Weights of a small transformer language model.
Training: a variant of SOAP for these matrices, 138M tokens, 4215 steps.
Each number is 500 + 50 x the weight over its row's rms, rounded and kept within 0 to 999. Layers, rows and columns count from 0. Numbers have three digits each. The size before them is the row's rms in percent of the matrix's.

# down: layer 9 MLP down (transposed), 512x160, rms 0.215, rows 165-207, columns 0-159
# up: layer 9 MLP up, 512x160, rms 0.267, rows 166-207, columns 0-159
down165 105:515495498524535489465500458551477484423446486509469459453503502542591526453560348486571441470475593513490553593554592547442475459587570486457452400524524506565513507528449560339512455472519436548498448487423418462565519476516345502462504561510470558521504472470526499529473497480482503433478559484530534488441511536490558439441462522502467479489503501542569578472455429567457472412528517514509416632484494494408483435500522493481484608497580510505562521421441568488501512568436514
up166 100:525506578296497559478474526487587511529584551464473458562477503461537582542501501536441510450498552421522520485524449470550471447486576425448465482518500537511521475558503490528641429457590489468452447491515561557489427553454480507505494470577465532518451542519441523493493537562511561455545503524462395503540461350478550576502548461483394480497509369473567505496519528544456549449512566512493467557437413501480561604447495506467477531567585500497553454515450530517508539514586520
down166 105:496501477482512532473532485520531490566497493580380511547539585489518554453479494521566486410484475491525479501494449553549499522449458508475430562466488491492459568454602452542549490605399460525446578461524545538642467406501439493486478505504409488525573471460511453561514560517471504541510412549506569525481467529521416571468399488480448506538534616436472416563505509568526432432519449594520496452466489436544570549506608498434501458542390386552461428438499486487448501507518439
up167 095:546478367479435488465423507466500608486508480420595507565422418492556549458432491504517486364531416420470446480505565479548541524483500451460464524481527514539550408609463504537557483445476461512523487390506482489537585564492542525481522494435536516549399480476458524478508479481538402509468502537471521512489429471603480474512466543564523554595548427460467591484519477584461474455541447563454523597545497512548572417541579514500499505569508543496490484526526579597545524484400546
down167 101:624548489565465422456513397523436450496466460508522497547570563544490520494548577442488498499495545464443458527619605454504522462580529501485575483419520547463473529487533486434460555471561499427507531586466426450544539541473529517383472574532440493477425495479467465529530550513445490415476453516436516515557428505562485454429432485454463509488488491403529566575574609453453487442466529535581513425503496566519418465513481459626514536521392515482517420504532483538580496585510491
up168 093:519450524514517519465429520509504469477566414521407514522562545413570485574512475619483494490412509527479525578462515515440454553514462580549500521517489496536505515596453481514479480512534496458454451464472486518453504569481383488443519482546349461484472534489567434485475412574456514516561518491496495536610475476505356542489424489478482535467524509474523478466506435388519475432588528495526404560546502588446560531494423474578524406401509586479569507453528480375476571517510504
down168 089:545432456539535526476537433622442477545454524478427461494419565502419498413457543435588474448573565482492481495560480596529561455492444464431446520451508534515543494500513553412430540461488485463544448532614591491492475452505618523514504534466576532556516539495489597471510481481468446500399473453461382444453619577534502481483504526506533547552493669467462493454518513594534523514562426416499509450466530527580461505493515405470503505574436533521471527476504525487473462490483520
up169 105:526517498504462539453511467528457457410619501510472525477469510491546476393607513484468507501480500480504480506521360607545435544342478571577494449485566521543521459421538481627483429520445503583417454511494376512481517574549506535523458481508600491560558430474531568468675487445450539510540528515453521472494541538341494498471569533581465491541479546492535448525501533512511513475546449508469494530510501447504492457499531486495423544494544507393507442498456488513466532486516501
down169 110:489538564471583480495492587508507520457577451421445468521507429563538530578501462419566545507537511489523441481547513552495395506502487486430524383428506520521503443459474473520490514503512471526574570518544558476489567533554504601577538564415503509600560502529575490507374511511499535542538473524576449485479469397490428505552483530551489495432520396435491494447518461566459525495557469563397584516642378451511478495483570482554520512478500548568467421533467459489569525419487569
up170 095:479527465483487576406599360492448467473489518546553451511469457540568556454503471488526597457527464428553413460570498521495496517543481588508478461485589495491477555540595435536447481456451473544533536434534452511490534401543548496483510569560525389542533469506494552433493516418428475479428437521469484489551467562596466512455492508626545503500534477558479461438528583518475373553543495503522508525559495486464509541466462461558498579362365503459511542542491502574453484453522546
down170 108:556408523509577513486561445372497430432451573450438506447488520510453591527487533531498515513477556546497454490433513495447545519459542467485416480520475522527473502492576445581420375435501549580482524503480452471459478491457434477469485577470423553560500545389495469515500489472525514429507547455445476512549493582454506563489473442499519421552569536531407475581480525370407472419559536545492437515470533558495509495496581561434554395543529461392475544459481578493511499542396486
up171 098:496481434348524471471454428514607503563588520489436437496508581465569540525458537611475571596524488485495629428529528491507516509543509462513540519524524473458446518403520460481501465423519521508448538409462561475545410450544450554516533541484438469457420524545543436477482445484562496544442436482458472474489573580489450505564587436465504591464433460424469476574461501484497507423503513384546523538488470552479470459356543532432461536519520483523517525584501440564542538497507522
down171 098:443405492480539565597528464503496455587582480578483428529425521489560514414454529473469539513571476518508488526499596421519546478418528495539465515385564522449470483529405519547533609570407575475413414562502528507493496523580480496520615431512507480560477550499443453464494540537482478464479550588457488550445542483543516460382432567506532492482483578510463503420552536454551475502508451454461544467565456478468486402503562554499513577507465413442532504506621523419462461490497479
up172 111:496479516474586554479489477511475569515529542467475500578483468462489475416430529490509436454565541536573490624451430586485406524479457571493574450548534523440467461545463551419420478533509523465483513462527519512438502499522509518455469452550519416527532644410491474456491570508433509563523552499443464526567452577557683442517409498492440426438429485509586600490517527512590577394498507544498502458471516583492552511429543513496537519524506450453480467540476479467415508515541555
down172 121:568415460432472569550361522430497620473431456501507426509453483523457473502488553613513450495456495423491455558535506597460498518576508536516488470519504473410473559488473534597393519457484535518483494563430596461490443573544529521585541444383442394424525541423555452454495521551507468494576447511507556477500447493519540506530459487458574519471512491510499556592505578475512547585521526545504484538390556491431496436556469502571553464498565454488595459482495461500474451444468504
up173 102:500500546614489456490513534571576447440498499532515570560493472546541444463513502585463479517567526483603478442537576497528567521479527518592628529416620465470488557529446474551543474416480528458523491473489452390563448550534486518445414546542461550509437461507520566528555416458438511478559405554458462560396558528531477525409571510388516471490505481499434509502405477483488530467467489444483508486522498530540461621466467525465419543464501558383539555561453469518474495488474430
down173 097:589427542560558488440436536530582443511493441521504538487446435494580522453488558490445480539538524496572501526436472512550611557442474448546422456427429529392505522495486525525516489499536475454577600493540518509581515383475525513369569518420473568457500495424527501507447552495497499384526532450473425451556553482564540580547391451476403486560521524479533553483527509495415445490519581508378549431482497460459471528410484545492508478511556535491495535495429448514493424536564494
up174 101:491465502516465539484480497515484533518504423436386584483498440521494522485428502542482470545501540522484468483471564456486484579534617572530547604603523474493508566418497529510619478600525492498418542448427398389452472495472481503517433507480467456503448555521515480432534508517549585496527564568507415493525559404440489537618449539430515536505470526402499363499484506439510471567483516420457495508571491393487497517435460514466492477563383447475589461471512526517489546490428490
down174 093:507512496483510469403495504618431571503512527524541601579489470563498507522465476445447552553565534414485440501580509548561601584505484503488501500443460475443578559478633551417540453500579624461503488529546510527458504489570461574474450525577478466513540500452475492470588441557538489458495501485523567535551431470405420486473519582544475480429441435483557501526399531447445432512441512491501465496489525424523564502466451449523424493404485439542584548532498521516505505476625436
up175 100:494495516486461500431463429492504392411490445462494464435505527482476579489523478533517489413480449482517602471503480448496510541508446491491517460467539560522389532520527467568413418522558596499478485579394483443481452593441552505500419441506421447505588483531451402473567463499478486454430560552585544533455553416535623549463414529501510442409479426585494475471404489483523483485521499485480534434463518483486571445448527542535575432565490423557575551476513445498472474602470483
down175 098:465463493484551577525560526497531463430487511496475520494513481573542476583493463528522528473516486498481457391512501474456498501597474426468477453461522485488455467422512358551608509509509429548513426531523612569400506467504496415550471474567492574519476509530455554470453571504400566471419484462509564527501635533455471518488498494426478517470601558419535561554479453450403503547600507557501436459467491521538427478536611524551475397538496459389432518546439470496576511491470518
up176 100:588477508519480579575511459503471506507454441509485503493449526432516436522481561529496481635504542545504504439472513541571497457552531391554504465615528530466532497547419522555555487522483461483521486441466552537498467476517475483432563467485471543418484582537683586551517450514484454529419477536424559491588497486481625527430539513488500526464413509421464576425542460463600440436431439525531479480420441527460527574606509571540472478500549523509420493497489491458522589454510544
down176 099:543512491542518433543554561455530499586422464403558506493417512558466525494512517508529496467464523487430595429508504514490481445541475526505525519499523513532475514559520409525452565414549594530550406600494511519485447500542468451516541657468494587509499453449556377502501440496509529535558466492530658532476482528468511526520543549450390471535598490472462484603458455454578454576580591511468584549572569487487459514518431409477532487422434492527479490465456527548455500530539496
up177 106:558518507582439575418528437528460510540550467531475461463548499516504481467433526585555504425435402494498583498471475377447512542571562517500433629508446557444538502526461444450476419505526554493433435541499496572489537516460494566499459573455500433476454501410453540455531503488530447600486499490474489504463440598418429548475526506520501515395518494448521457433470501459521540500413475506584500558438575507569459547599442448506497512462472385460457415566472516562495402507553559
down177 111:527459530615530482450422483491500484523575559438543458546471528516537553486425563526515581429510495488443472458544499579480571491567474481544490492487518574484527623474522482575528478505503489525485403439511575485501545438515564500484368467548487522502519541495474524554404475519556525449535505520427489494459560547490491402450494510530505489471478510480533613524505548392513642417491438497443491500434480391548556441406478561496526611503465493573460479581538517439516466457534650
up178 110:494442509538442539438570498406489480521511561453493492455525497579521555464490499514618489457525375497432625476580509501527462513469540456458538506415507515529499431522515529572587499541449425509455483469414477430550570594540476450458468530548504384441546476453519508484547502486510447415487495462507531585622594462540498439574467467529417543452577528446553544591466521409545494520419455523514500441509475454524510466473496533551485555498530492615428532559524516494503471442628533
down178 105:514478604529501504571446514490511483549471573579586529537496475476503482451524498500556440479532460499458483520434492478376421459579517468406515562567569464479504515477374489526488558556560393488551511388463454520552480563476429516542409560454545456481496527485493506551564478575494501552414511472404489497537534504524465501477394461479479538506606563458472539534513466491509435484461542468502467479531472482511438563590449489623555490557551536505532451492383614548454458412569569
up179 101:445408475497469449520583502451435483577512574531484440501554503410450550473526498508435564618483514503528541511501476491420489432470504635524560471521446487461586417572434418408471513416499491468402407602460532427514433497503453532492552511548436484449564537510426532391570520551610476510578466541558466514546518481500493464505446504539579518464486451511588458511522474396510531450489534469448537516517478464540481499423520507472429451554567483477449520480562599481495491401465476
down179 093:468464489452492487464469478474486505580452456595535458477473506562493495510516500457491449645540358543558514574532451503514623500457474485553468573457588583535474479505523433505471433477500557475527429448562522447476434520574491513475461500425460529489471441510606469484491439535524533406526473547495498375562401512510555492583524526534456514573493531608420526547502523517534558491583470566457477542566418517484504511539413425491546534472582544485456464468541525588631470545491529
up180 102:423421459503503552531609438523468474479457420514492514559544500492474467559470519539482573512593539393520475547453476568504503543519495569491468412496560566594512483497474618495425428463475518489435481573529387525495524565529511495615455446527409564478495516549531502596501449524458429550522537483487539475451570470455549565415486499475494475508481460445461498452483472521499571523567433528479497534464460442542495498519452584479388554506584401514506501408576411361515533432489495
down180 099:503561502350456580544454543526501506540475548504473470465503434498510535498561514525537470514554529438508531503556532509486522577490550549550477530548572524511513410430424488530474473512560458598507449458476490500565560572462438562479518460517583565512559621502547482594502496457512462542481578378469482532507538493531564505485492627570429469455478473598510485476515534445470432461417580533521455493561566468439479577527615500515494394575482629552522557492483444416508485436507457
up181 098:506412538465554482431495503489471511504511560496545486469532518475464516461479539477514564447482486515466516473531512486494491507467433483497567550556539466370481464526533529548527509508541591462508609497655546482482494577604575465492504412558544481520363573520549487573443479479455508550486437432360490509506464429393527518450529587466483535409487521460497573477558492503561545472535569472449517503388546456457472433508376586559560487496552499514526571441450446519479538584544439
down181 100:521506515486454490548529418552516556460596448473565449424458536607505534463603481426528461485447439437497544524469439503507496557454511537439509513460525516548549573488506513546541547457486374521495577482493510492554425493483476468466402468424497441502533469474522389397518479545539504418588498532418458507491530608451431467457619464528460417462504461572550585530377506475468601529553511423499511481562504558554469462553474475582459455517480541426493558441540494445491453430463536
up182 098:419573576427581497475552574522559461477479592507564456424538509591430463478512445537547593500492484459474519650482512536457452496517480492504465492513496516443493541445446444601472505499490509547468454407443543442448446444466551506599554422599466534566501472532446505444394441454562439486518457502438490494398469497526477503442573432543531501539501436453474481486542524508446538567510429561466548470562465433373382448478511434502535487547568507473467531493517543488553554565521543
down182 094:536509499533540416469534497445547405527476538515625514494493586653454479454522567462490557562413477469519564483495448462460550438446456483601478531451538423530463527536499451469542498488558505418585428509482569470508446555480527575523521567531444489587528490529474526597466485494473420502495503410466530492490562519532491469437500483544584492425431492456528438559497451504463375537526457549516441527520589484402580449513474526462550597515586543523424451490455570491544528561580535
up183 098:580452461469519504602527500430417472513493456518480511475505498481467438465490467510492553511580595517471533527486518511494522483459497572501548531531528488508472442437471480534545508503517498446530489469563419542510612553509634515458524454342471478411560470460424544454499572513420453494478545560445437511470520553447562571619463414486569418514430432462603494490538449451524479479563522547487500469486422403559534406527492456591481598458573466585427507440488526524426469515466466
down183 099:516471445515497576435516566574572497504383469405488507531514522533438500501541568470480550546433503570472491472488469526499601496462487544527465424428545463443519446377481548726488482450507454388502563483568510500556518492517489517503560433492420515507531457564459479446525530529500570516469512473449509470630532537471473469550504525433484574548395504428414485458460547494445478454428477504570460490516527500490534508612433514541440440528517478453383458497554541514491486483469483
up184 099:504532448558489501453553559441500491458416468574446504527479473492509538432474454448560410516503502491676561486512538466474510451455602460489496640543560565544496533476493461527467532574501494476527549503547518480465504532524431505537480465475571458509498588471516549565475484525466486495550462542465519450585481422551411514467487587541524531468513618413487500532398531562462502514483453463441628383487630550478514488544482476478507503572538362484435571454421500549522477528483494
down184 092:506405497421516479457400518500421589489472523556461453530496453570472447494469562532461511569429568511597461562512462509447527498545534506443545482458413459486474501364556493508452416464430541495455587462528425501458537501433560487565513483550511477526429563450506562520443571498539501525490441568544484505520412435454581471433481516488475602464483500488476521453451540492498527479474552621521473500528557529483382498554492479476543450466569464529453464476514471507428443684400463
up185 101:513496474497515424519480466452515533548490564533467511493454487486483587385469584474526511512525532496650459450561483496500408447565472497480554456567594517413493498624499483492503486518435490547537556472415429469427408441436549480450386470593521484483550485485494503436464467502539559553499478472502494488560490466517604553412463569466399579486548521535483474421513510512496425556383462454399514557474495504527538472502531472488402598455577502474543457537495533543505586471531589
down185 093:624454510520517505578534485492518550388434486550499479505604510521444466447374469556547463473486510498560570548562530579591416525587569534582520405484437445529447569454546487537447477494431492454471527410428427457461454518471569478503541431599408405494510497536495531438543514534459474455533441405551479517577524477501505440461525470498484529516504536518468498446507551480505493509503507489525568491560471521488438411576581467473507437454477491499403440422522565537460598562487574
up186 098:492469450506467591608447435515509575457556384608513449467544495527411498430619473534523462563546410546508464416469457542553570490516417449496491523461462474441433472443480497466544465498472515468552488565468485507447533540611530442542573467428521436520516605533482530586484528446575571451554511505575571522552509550440494520434414496517525481430495477456562496540514520605511510507511466454515511471538475476565594508554471589469494445503546558568399474446435532529512536571549543
down186 110:471446436486490509484499475570551516529466506521561566518535397540485466433496512557479467516511575536468498536545517512579383539369482461471497557544435450399561532554430420526479525439529567514559550481513444538514458562533496441503515516565430466538519530513428532574469460455445420590467539527487437476474535547498430444541613383517514451434429438464573555590516501496459532495538636572506495569496463542373498481546480526547463452493432480540513511525407539479578477561465507
up187 100:503447512480510528499559470560408518516509509490536476515519511529491505532566521509445535563560437481415490496534456599607599507526390508477452493490495497488522381485508458548520582508531500513458482473396471491452504505542443495446474546507479451526439480551482445468444552465524461456429408477440503475507521495473361523489576573491400547518519420529572588559400536519512523450454486518526599481519428624560536463460539433562482507395496517453504513578604577556416428555556448
down187 105:466512502455509502511499458483544550519376487517530595506495537579513439501496551501555459572480507456438522500523510455494589528480565621510494481439473438432508516507501547417491599543506533600449494556476576542520543551504520446585464390434506564483473421454465482507520553538482510627517427675486518572488509493457475477483502562490533517555573529461520509469472522519461484447485559497547604603478508579474417440514588507514493473479510484500426538540533487477369502420561394
up188 109:461544520356552480512521442554530427383526546459562446481431527451558523478534517436556468421545522440535494499506488525572574481487469480578453534556520493475465463557514514494480565499490450566525471479637526396441486487487525452434394559515513445550517486509543524476508595561460519393540469510402436520519436548530519481491618399453617446531516476520439448511505574466455549473601526477510501464542501448466402536515490485487402531511423529497528565544500527519490586576521462
down188 100:545411498564534444404478500483499478514499516460498526435557494471519448521474501510427534515522419471428507537463639482504594537499444426545457481490548457463500543454493524383552523520562425519561518516505506543529515479515478535522419525483384483507489674524475605536470543437450553561547509439505575440454465448483472562499527478524475590443525516541524484514502474568556445450436480516506509479470492440411488529447572485626454386495571483516361560454496554582557474456488496
up189 107:475524557543539522514457507453471481503440526531549562448489525393501420463536517486491497467541535506530560454524556622372533425551499530517574531549493484475511508494520543606363503501415478513523578544476521499531457541535526485544503446555491490504532506444431456428498516509543542465551513560516405600572555503385471488587488570545528543559545442454474548480437463536495567449489443536521603462464481448561458575455442519436546488486609588399542506495613564476560485544552548
down189 097:557486499476480424474466458570535629514496475469519516485446431578531512530458548487495582403511503460535458476543375460409541479500465499437513543545504464414452580580514495586526576437551493510526487511541515493437569457506502371564481496592558439448464435542528557476460545537461506415587541499554414510484451497560515544632423464541427534550547495583473547516533483478564536406540441469576541512470542540463455524416537500402440555459505494545536478471455540477570519518549520
up190 094:523507477592402450485507512483532543480482577500515507435411498579428564436467504489546456479432584525483490525589520479490521518447482461485552501443490503523536511470498441475467492472462543500503559477550508529522472561450428617487532519535503558482383505509479498580553463497516506586475605439431477479446588377501513542571503537391577468502627460395459492494382469481531622514551413415481423501435588559512535515514471541549549473526562494479483424466468566477490550530567531
down190 100:478426488559513543493525439523609426482467476529470581429430473476407419513430479553482422502397489538490505535442555517483419579399410543484483512550495510420517441484463501594569565405433536537474555456521581513523482551469568513450533463503547498506469486492447544450452450454463533503574477433560445552465510587485623455567557540440488500571524437474458440439422498473550503497606586491475503491427581485539471516496559598530482433539550465431507527532513530537542479496570553
up191 102:614493468429542588465467484478524575431424548627489542449506529516557518471574464453559564519543510520501428522479440493449501508520439437454521549480641542526448584601491607476529503534462440527407504444441470421450443547583508416440555528475610567431509497490493519543480474546468386541521540511534481519454567582444466529488495546437504424502486558516577491482452486472578446502507497461588514507469570439524558465446439462545523474564554525556520454488516529492449473549425452
down191 105:534615514546432504485497453508385473538551536520471517468471510502565434479522513529438499621468501506495594499481520534620542528465503500417461435447525572562551548492501534428504573406535463448569492484502472461422502515554547601539521362465556497447542605485526567449465515467497521481613493501544620478558572515448452488487549451418431526524537577536524433493568508475581550547515379486495558478531572531520396511498465469520496453494465512449509428456566440497537543485481487
up192 109:432599424469397502538464560552474419448500453524556544580576479405525482438477374524547531552450561469437538509444537569505597452568497479533554460485461525474445466493455386458490429468466460475546435459601522503460424510460528454472411525533553437462444537508535471543551538531434537625533509464542480572484485505515474416501456531467492584536508549412468391472542475440468539503476456535586457508546491556420471491435418523515497574498507526422470515551480466526413538494525540
down192 104:502495402495480551473510486519512404507511482500410557529462416507461414476484537541472450505498573499505522390519508494514539498536538516409440451559575416509476549548455458575590627468482580558516521520485496567484503477411348421548523483551503398544500556580501468551472520506459503475541461519619603506529491531549490474538488571496447509539457521477436511527472473544465452455593487519639452427542480518496575490501514468475558465539489421442498524458423496464400457601487544
up193 094:504501466529444478426528440478515453535494503442498468497523492463565501467577459527516461487473483476491566450513506555505528567507369486625465556441364530560522546458495590589588461419504460492403495499558491481511567483495488568525551522554448548554553508448482543463498509444458529532574428411508462488509492491536527430576483489559592542564430478486525371456551512525599555462524415493567537479499552435531514619486591445474474609490435486492482514527485401563461524594507508
down193 094:494518442476512515487500533549573523454591542595483505529505480547448560484456546509472494467455535454464564524526448540530591441407534376526518503520674493461445536575456443404546482433525489479479544522401569510457520487506553485493457445499609468406447467461490550460563522454542475448448451551423502552498496524513510632515492519476437507517444560399470605469536512461526536589596486480457496464588443523565500470511512441463498521539488555468419593552452566502498544481420520
up194 098:476466535501520516490495466404521482349499470381475484473497500423538453532474465501515516506462477518427504496572440524519589564492518415419546485501525493510447485532389507526479435502461536591504485509497536532614436505515495430504528516525461507463551468405456528498532604513459442419467527522504551542586557493592396536485512437562502467547525449557527430574454359385499538425516399481493540544516541490539527508611438569519543492511501450498452444462533436561427570455534464
down194 097:550380525574439460550537519424402660503478416534543566484467488499555466476553524479550460408477484394487400491485511537512485417570538501464533532489481508455526483480549533479573484531449567579473452511489556446442524509455433479521496533498479537635501437481428508554561513473582530428478560427446517482475605445436545575515430493582565467444499397478561507490495604529495530549470465501414465453501490549475545444471529536498567461491516536507545547521483565551557547571436515
up195 106:487546519501522500507466546474505498532543479515557473524521438543451586531407550465525468573494576528584607519436528456532554561528559515479503498477438476541506545528499545583557498502558476465417455444453582411558552455515523581513531550516454538397474441503550554552553582521516339484514562475485444508565542463471514526486566552566416507508460470503596513543515425517433575517453566450508485530607491566470521467507459509525415379596466490400416504462416487541532505420502537
down195 114:557465485485516434504507479492501541526501460543465488530533435586526452506443520550504467477518490546554571478497491449474453473409506569381512448577502567512564527539509440577547528517478543604468512488481546447382573481552465498504594492459446480440443481474522427572397582513476493449529527569599408432449410551437519518432562519404492545497430516435490541395496487504496426554448504531530500548509596487383521521491456475413501417508426505436483506576502555496619480447546501
up196 099:445499574451462544398512456466531526459512524457505504575485481488574489490461517515515471557511465471393478552500666497528484562504510449520516549453462462537469413507448489474501434464477452543423493467516499447467537428459523465464493529469511431503520413552550525394517562599515475438479398507557541486505463541457500432490548541627630472508572462546462586453511560495505376463549519460455542593462476557471496473493495612509482515406466389457444467581574478586531485516502527
down196 106:529502500506570522419537493488495543532502495475487524512509488463499489584536551441542531531493518473533524548446516482588499466482493515471472511536459468519543545607520493559531514463487561408527525395524513570508541457556507531513348427436443536522475584475338588462513426527509502438524447495634468558495527462481485498471581590558566513390408380488478600521446483594482489444611485469476428509489480504493606450507494473522501428462534557500492526465462437536509464527616544
up197 092:488507401475492538482466433530513523459494550488452415527484529491500541613408543491440508481508473453585441535538495512492466462609496474464540509499520602616491539548557552594484498501438555547506501530428440480512453538523394499507532501458515511467428435517510414487498468580563457494386514439458432533539448559456430483501515487486526482470593516504464520507496517489490487557422434432554527410473537539408556522491651548582545524452527423469611508533580461500479563439591585
down197 098:534471604602549463547566504486448432536568486512467522500471512509456489533457503458466465460504529567573494385505511592542472481480539440441546477454546409601495482561498467475588505479489569515385450518454383464505548542478476468469465489452459498477492492529436567477483495508505462549554405460514512562462483475546426456544534544479424392475474468461562483428380508399445562464507570446563568570455440431376457483546463453452448569542408492552462513529409538509529499522506524
up198 100:457446481513415494426516399431487500478447508512496477495454515469487413509439482506582524480524576479504442544561565546556506453479500491532539523507438501551512473512542560530529494500708389417492486546501376386529512538499523482562539506549520466547513508556478514551559464426418555501551498500502521531484542544460568512469495478513511464501467558464483592508586557603455478473412430503492447521525479569558591613596554532502463524583484467427470457512517414431491510433417520
down198 098:577509526513479500502479499503634557590494471457513529476575477507368462553415523555573522616414477484455458517508449480463449471584455438467596443548502553486474525489523488484541548457347523488628450500491538627371477526526466465447438540492505471458528447545459457451523522555522526466434605513560447427540474456520499523528510508514611488552465617485575474493520448553494531500471492522446484530449461452541485504484562469501573552449534511570495565507563459508498514424534499
up199 095:540496439505514431528508486551507556450579548540560455466542611489455565548544487565554443467522452426402501579587488521452497474479550501534488619450487488479461439523567476582462557464504511500488597586370482469495456516535566528518592498463565483510504542489510537407485537397573510575435504513441551539496479435515403538501444505506527518504493523495471493504443473498533590529531495509489551548488563489483456461598488602540459438417532447449404477610398539430517483451552425
down199 099:531470501525566632438454481482463492572591432598468402530517525509478472458529555493569498512354491460529474478505565462537482486546435491498498434375518521469468522546535459504458493575551490447514511412502471506472432475528614521535529490562594488413539538561569511446501459567490536501465542548517495491455541558403469477513488551414604597454510558568545493562491534387465472475511463461518518555421479459441602542536424535447533552581485488522491455541557579550521444467499537
up200 101:570491455553493541500464535478375534546494523393418434503465559512476570448480491583570475386447523552405483524492517500501460568392472488563515450539503571484499555582558542449458507499467440416577518509456466502412492534538487549500449485546515486436579524497486459491544587534432519523552420460516442466543479567569512511451504500539507476507476472486564441531537514454430478425455510452492562437473473536414493538524546543461443585511377532402445542446452519496369431546598517
down200 107:496519514437466491401556516503571513493481507547589501528530477544503461491488513467506410535522438512398457612485451483486484469369585555544516495493482604578503490459475618399491543465527529507432483490436536486599593536571458511502453528543469429403551537519458543561487448496587530513514537501562534515558447466564498425596518506553515493466512664607535506546493533480482480569474446417548554500499515518444530425544448569529537463538501427514458534496601527553463565527477495
up201 103:495525435543436566403560429429477494411499424432409463497440604437536495515555559500474475425506476594598527482505470505544557564459442511451533496476500569520501558459480490478494404544510406552444452555403457515496511514438500534518525599457405457443554588546510475494521507473483498464502486494458533450527495487529486515519505436538525517394490505489520477442472574439549565494449495454507471508651417440411437520470555493511547570460493565568506540611553408464536536546468572
down201 106:498442510515613363462425466386463466558482573536435408501544454540525480501379450482496423465458513528480473555522462361543574454467553420500513499483485502514533477490568502522499598469453554536449508436490517554455514438523467439526547507475481543488488433595558587550526531506516555486466486565449470458495474510463534449537478445469501477551659516400445509472600527500561506512547514510537445448546570510519499443550541463526439521551474342455505464448452547521461527520512465
up202 098:513539480459473501441497414496480460582466565461612469551525519465517489516573465494465394668573474546466510561514461520501473494442461487492496526408597543436523423439440470518444417549583485418470480475463505507423550500532489531528439483495486413553474508506487482446580479447508522501534489496614463426522500427543452507468527431468627508463458525507469448445551499593485532458456495467468594500515508435550583531443525476606435533552528441453395442550570455507482565505497427
down202 104:495476538478509455472536556455484424543465561462498538547450549534548528441549417457520480495436501525588485520475514529469520561535473566520410525541493476398526542550519473486478473538462466468437483489525409523423515589474492411547467566540524480545615474478533489444576500519472490535477597517459533496514424483533498490522576465536428571388395526514527522523476477499484600537598497442430587598570536480407540540467547554511506451460529479535496535499548707510453568477475398
up203 095:451438552427590530501534489548513514535469437484494509507585573449531527574448470502530516426502594532537591452510540478509499563459529503442593501523505471549393450399500470446504478460464543561542497536507513457514408543495459509494561458492444511494435543395471451451500468524452343473519547578396480508525594403482600517502529664517460457510488464496541519432550506562468517500448420519429473541497460484424582519498457509470465531560438494469501468439508545432495408478439425
down203 093:552401506558437549554498450481504444465522393509486561472521552505537453549520523536569491526445551513484528450460478416484527581476603452586454519525399552572497494439548429465490545450565538469458539497460544472480475576426470517536521551566444496504498579504487532482454490570497424451528502543420478440511448491452531540545563453472447479576460556579424539510443595503542390608432518474544549510473400363534526475513572541508506386506513481430435540484498529412486417529523529
up204 100:476496514479495622509543556403525455445509481537570559460587524458478461486471501484495555474525573444494575600542536530411446558516519483486474492427531482523542467516490444503446472491524488501499592548597434466479429521578497474391437454580487518633513420526539403425519497545389538527503493504513585487477551470463520482478465568510544451497500472471479566459597486548530515413557522473513603459462507524526485515471505440512524580367479502461475462514587538442341546540454513
down204 102:418515507552539537562486573496564506488538573501482416502520512465433617482506504473506432531484389469520504560503501504449542517511491530549439470512511542447454375438557435473475508472502502474491407526493503516382507486456535428496490354489535518555586519440440377480564459512501512443481460459475564473566516548492506467425513522424499490579569407566419561597495546450546537481484571530606427419495538513465396452471447510409549556440518465496531597506502563510489531495451515
up205 099:412476441502570568478477501464524412569451555477555435557449486493531516529498555503498493475492437555501461615472447422524394570582548600601545501558480474488484423559521457430495512682534450498502489462538534520465465412483394479474569555529483485440561528602551574529459457465531456447484452524493472496486550418525447553526539431576526464526528469563479447522593475476581490550538575481547467527474454492541489448491459505509485590518478512440572627481533529441524486490491472
down205 096:555475571583534449481482561459484505451510470607582554496446418523569436552478571605536429512413494504446565475505455557549584553488477483534532567432418537474493423503538462497467431440584532478510427584502516471535430515511542484505521517489511539494591472497430494469443403473493522426591475508599531610512410486511449545547581530512461581597513605467485461541450506448475433463526516549505581452497490551465464565546481453484508394497521481497489533464539591459577499459576488
up206 103:481501452503491542492482550453443476525476593566569462506546454569537589493587546444449538540507595490497596471446419582458529402505612518512467459559450492512502489516547497512508553567518428520502434505519507542505505518422524539434423429400482566546536478512421406438537420436519492518455471452502567558479499460488424546461529511542532508479489399608492503500542481542482503526548488518401470549492362489598596456479469568606491510421518419510504576535430511474488493566442491
down206 106:418522415572484508527529472440502545505470658592422402529533481486507537576323462511466520574554428507395450484467514477478514416517524528524488496546439511473483527466512475625600414403494467406466509557479564482535542481534448467464593441480492525389502459462438561572486509436527578458448488518443489471545454456476510448514481470596455581467499429550519497533516481511506420523497470536487519502563516485561495530497536431489445516580505511422539543567459540501562489506504495
up207 100:455462553578513426422500545468513530454426408554526512475540539584445486487552538513503516521424625484517529388425570533518530515587512565518533503487530499548563469467470523521532547525498533483457506525642460488456428498482505508415463500459563529604447492451439433531571519527431506500502474613458475505503557489534560523442471547617473553461591504453527441582421549509393606496523455482500593533457532504468394485553494436570504551448577529490413504476426495497475489497447506
down207 093:480411493440455504511463490419527563537487464465552513478464475511562453471499482436519454417452583525552463524528466527573567503582530515531574575472422496509455455475505496514564547554427560500522468542566468479489581551537479500533469505563435465454387487490558407448432462458506444507406459507431513551464561526535458454430481497518555433473471618466448466483475498509602445399468572548516382501544479442533501539415503478562541535478447567481584416493410441506437532357495457